config = dict(
    d_mlp=1536,
    vocab_size=8192,
    norm_eps=1e-06,
    tie_embeddings=False,
    init_std_qkv=0.0173,
    init_std_o=0.0,
    init_std_up=0.0173,
    optimizer='adamw',
    lr=0.00113,
    schedule='wsd',
    decay_shape='linear',
    final_lr_fraction=0.1,
    batch_tokens=65536,
    train_tokens=372200000,
    steps=5680,
)
Each number is 500 + 50 x the weight over its row's rms, rounded and kept within 0 to 999. Layers, rows and columns count from 0. Numbers have three digits each. The size before them is the row's rms in percent of the matrix's.

# v: layer 2 attention value, 384x384, rms 0.0298, rows 71-81, columns 256-383
# o: layer 2 attention output (transposed), 384x384, rms 0.0302, rows 71-80, columns 256-383
v71 084:444478476480502492558455554553548475588350569426475509466490479416531558581485511498468416487458515502490491419584397544563441538453513539577578593601495447472523475559491416464574535506534551416561491553486452513501453477450490514417484479488555373469503437476487570542515472526503541488594538423492428488494472455508554493569486455561486443505568513531510560502516462384622531595467
o71 090:436442548473480569488532521534459483457435532487529662575433488517602424525527504477480396454471542517512572515478514493435482545451512502552540517534554518457499526647550514489494524468426484518612543506529547489462577468423474454459468531437560471471464448531530450427522512434355519523484464461501449515507520451470537538559552513392452470493478514419603528488549533488581530568490
v72 089:432548508563478565459418527507475521512526488410497497569473494396501544521513484431423470546432435459499535538432453505438510516524517519511496561471451514560517475509517454452550554492408530550564435504467537506536523560515477554356517419411441630424612522515499601532394488502458474480484514457582497451465467463539605550506530499518564456489521524529494461452470515512481529563534
o72 086:488526476538566484602432495437514495489450451457545527472515555492525532574565492380557528507558458489525525515417574419464455430445449534436560472475536546508393579503491530511428479472437539423520479542540540505482634541434566486542427500494464379396533550483502456580493500460547591452516493489411477507490600553402518502432512457538462437501527528562449531428419535495497528598549
v73 093:533495504528532409480395392458488517489441496549478470441505510494527527563516572484464443536359495506622522498444478420545580577535402517558550423472480571560457489515444494613562391548431519541417532413507562522509542456471486477579478570528510513526569370403512424503492496463466535565468472429448528418569460564528556554470490506414490459533466502538502466422584477495518492517592
o73 093:487480376484452569429535446516503577558552530542465548385551462581597535465564493460464506532539558439552534490512529441421551482479479538427346522508556478526427455494427520460544493489411464541645519398453460388536538524547453520490542512451470587491496448419507474426569513496495497602537635553479504532481567529452524517418469536512556437489444535524579559505441564436531487536415
v74 096:570512502516535495453519645471400504492482418567596514557426472506510543522556490502545596565495416519476523469589452507473466489487466495506552522494460521593500552469420490455488538545392476533462544571494509502573505565466525408476497566456460535461519473435436543600486507476525497410337464537411406527409453588574582623490466576552491462473485449528450502565447535524517459465470
o74 104:533504432508449482520534473458539537542568489405423513488465502422547532514483495491477484516509425622463486434527513414471553417453509517541510482454482466490482521492468558548525469458567468466412511523505518443508468497531584441588431499459493623488556494494474531535550496423502600487524528525506454533523512477454510490461434553567564503532406507488447509414459506537479505366556
v75 087:521486532421450432463540559438540552477466547500425463475515520377523559340458417594444518533488450429510488524552429533443383437483588505416415591534443518512431390520459608493475524497522451422447500460449518527476489505558465472579477461428542573476438550530465529469478514468490567548478554466576527522446476424508507504432511477507495416511479583580500464492448527416512452461522
o75 095:495578402511493403535560498514570464447549482445523573552576508462566503473571542538554610487557514410542470432483505566435505478521478446587546505512442495524463437436427493554541504598462474528459512523502552490575508427449544552512539465532479390529514546415573492536478544484539580544415478441547469501462468575534546445509559525485487529421531524559490528445497560545502513473503
v76 087:503513498519479502574429455405391576463571481481496563425474395433494634492512478513514551509506505472456507535598620544433409474571470389596432413514562475549554504436489482510428458499449512526526498510511526557551572516562368453526508561391466641476517543514501490476498494538483509583421521452505511517517482546502484518443504575445451474418537503592516524521451543511443469511510
o76 093:543577354508450526512496464480517561518576510483390406440481536447452588467519473494427572470550512451467361433490452476500484492579615452385395486519454562503472423391418491525546435424510542466487489495432513566496492566547484557514508489435521627569501502435534516444421497542533492546526474455556470560510532488533483513501509547571494465452555504570436504469463539548530514439517
v77 088:563420501564400436590559582461437506503459441454557487496470498525549525486526470571583576512531462464435528518592519565578484475496375570584559511498428433537548479466445409481564488490463552487491548624549503451494486506460542426526475617554456510490447562449495497389505517450496416562518469498509488582496499537570506526538486555469524550500485421421493496497571452539597420521540
o77 092:426546481524472525561559468514514591453510561463476587401534487497573525512503489518507468461490434585436532486479535490414595514456456488576473521422485400434436436489521492473545500489452582608528464460532444492447480444508539539507481516429528586537507500484371542450501409476368529525500549556520496491546557540487483574497390373544513450540464548447496546520555472558580493511487
v78 087:577540503506563450500464514491424606510560408422616450370561441522524508520573576477553450503442476510592536489520496551566578488488454497447545527556570538520580485470430507480481514487461521465507603507496517597523567509361454464384503505525406494518557423463522507576529521579528523504478512535448501361510482451547488469507526554559499511476446547411431543541516494470469410534358
o78 093:523500670524425521446506396510502500540506416495401491513435473528544485465546588401393396502463543593477501447558436470573464478487456545473429474536516556485543566516507448561473457445572448421447566539483497540525598558527521446483447449464515501520518537544456472480480554439512521494569536534528474583433536376445486501531494492504534551459455534517527561508494552512427510418470
v79 086:466499478392465514634510487495370521505478467459461525531433422426548578515530488482488380398543525496443496513525567504447455444457435533642546436540527468596604409473493407487443495485450513546511463517539427558494479385594424550492553503412463539490546560497435601567434450482487616469502599437560536543535465493490516525425505530465504446543541464538484457493497520501503451557513
o79 096:454514260533515506519536520511526563483571548505457509516450542470571473547557530371460587543591541440442452513500508459351500522498515477485422522475538471523522461485569524449475495480419492468614444453511567612468488566512444515575502532401514610487536498530496533442443521532390520511491482523554462472570546492496488489488510471439460420574578525496520552462436502492612437582494
v80 094:495451518505441440439514491521438528461546499406534528442415474558504442514551513537447524516449428545432548550598544537549547503484496473579510491428584499441473568497486447553569411505546460495534431536519502431510576548460422364484508547576449522520474557549534523449531464421458408602496490398589484429484462503479514467440440579446466485452523442559526440555481555542457530527496
o80 100:490532777504566409473542529470539598490552505429475466472567535479499636512552556457493401405417395558506500512524513472502544579486519535530451498444476463431480511538450429432509440441555547607425416537433431544584454533437413460470479562437566435538539450506595621476457570483392510495403496492526504518423511495507463517500486526506465417516547554542482554440505430546408469537445
v81 089:516520484510590578467473461510548454553422536561488518545502537519449488546459485503508568539517540455531474499456425400543474626559483441530535448537501462559436438529481443532491586547473473403493531481500545429540532563471533549500524523536456514536470441597435527517570485569459538516403414428418541481429528552509450454565496525554449395568539446420421528542494375466585521481485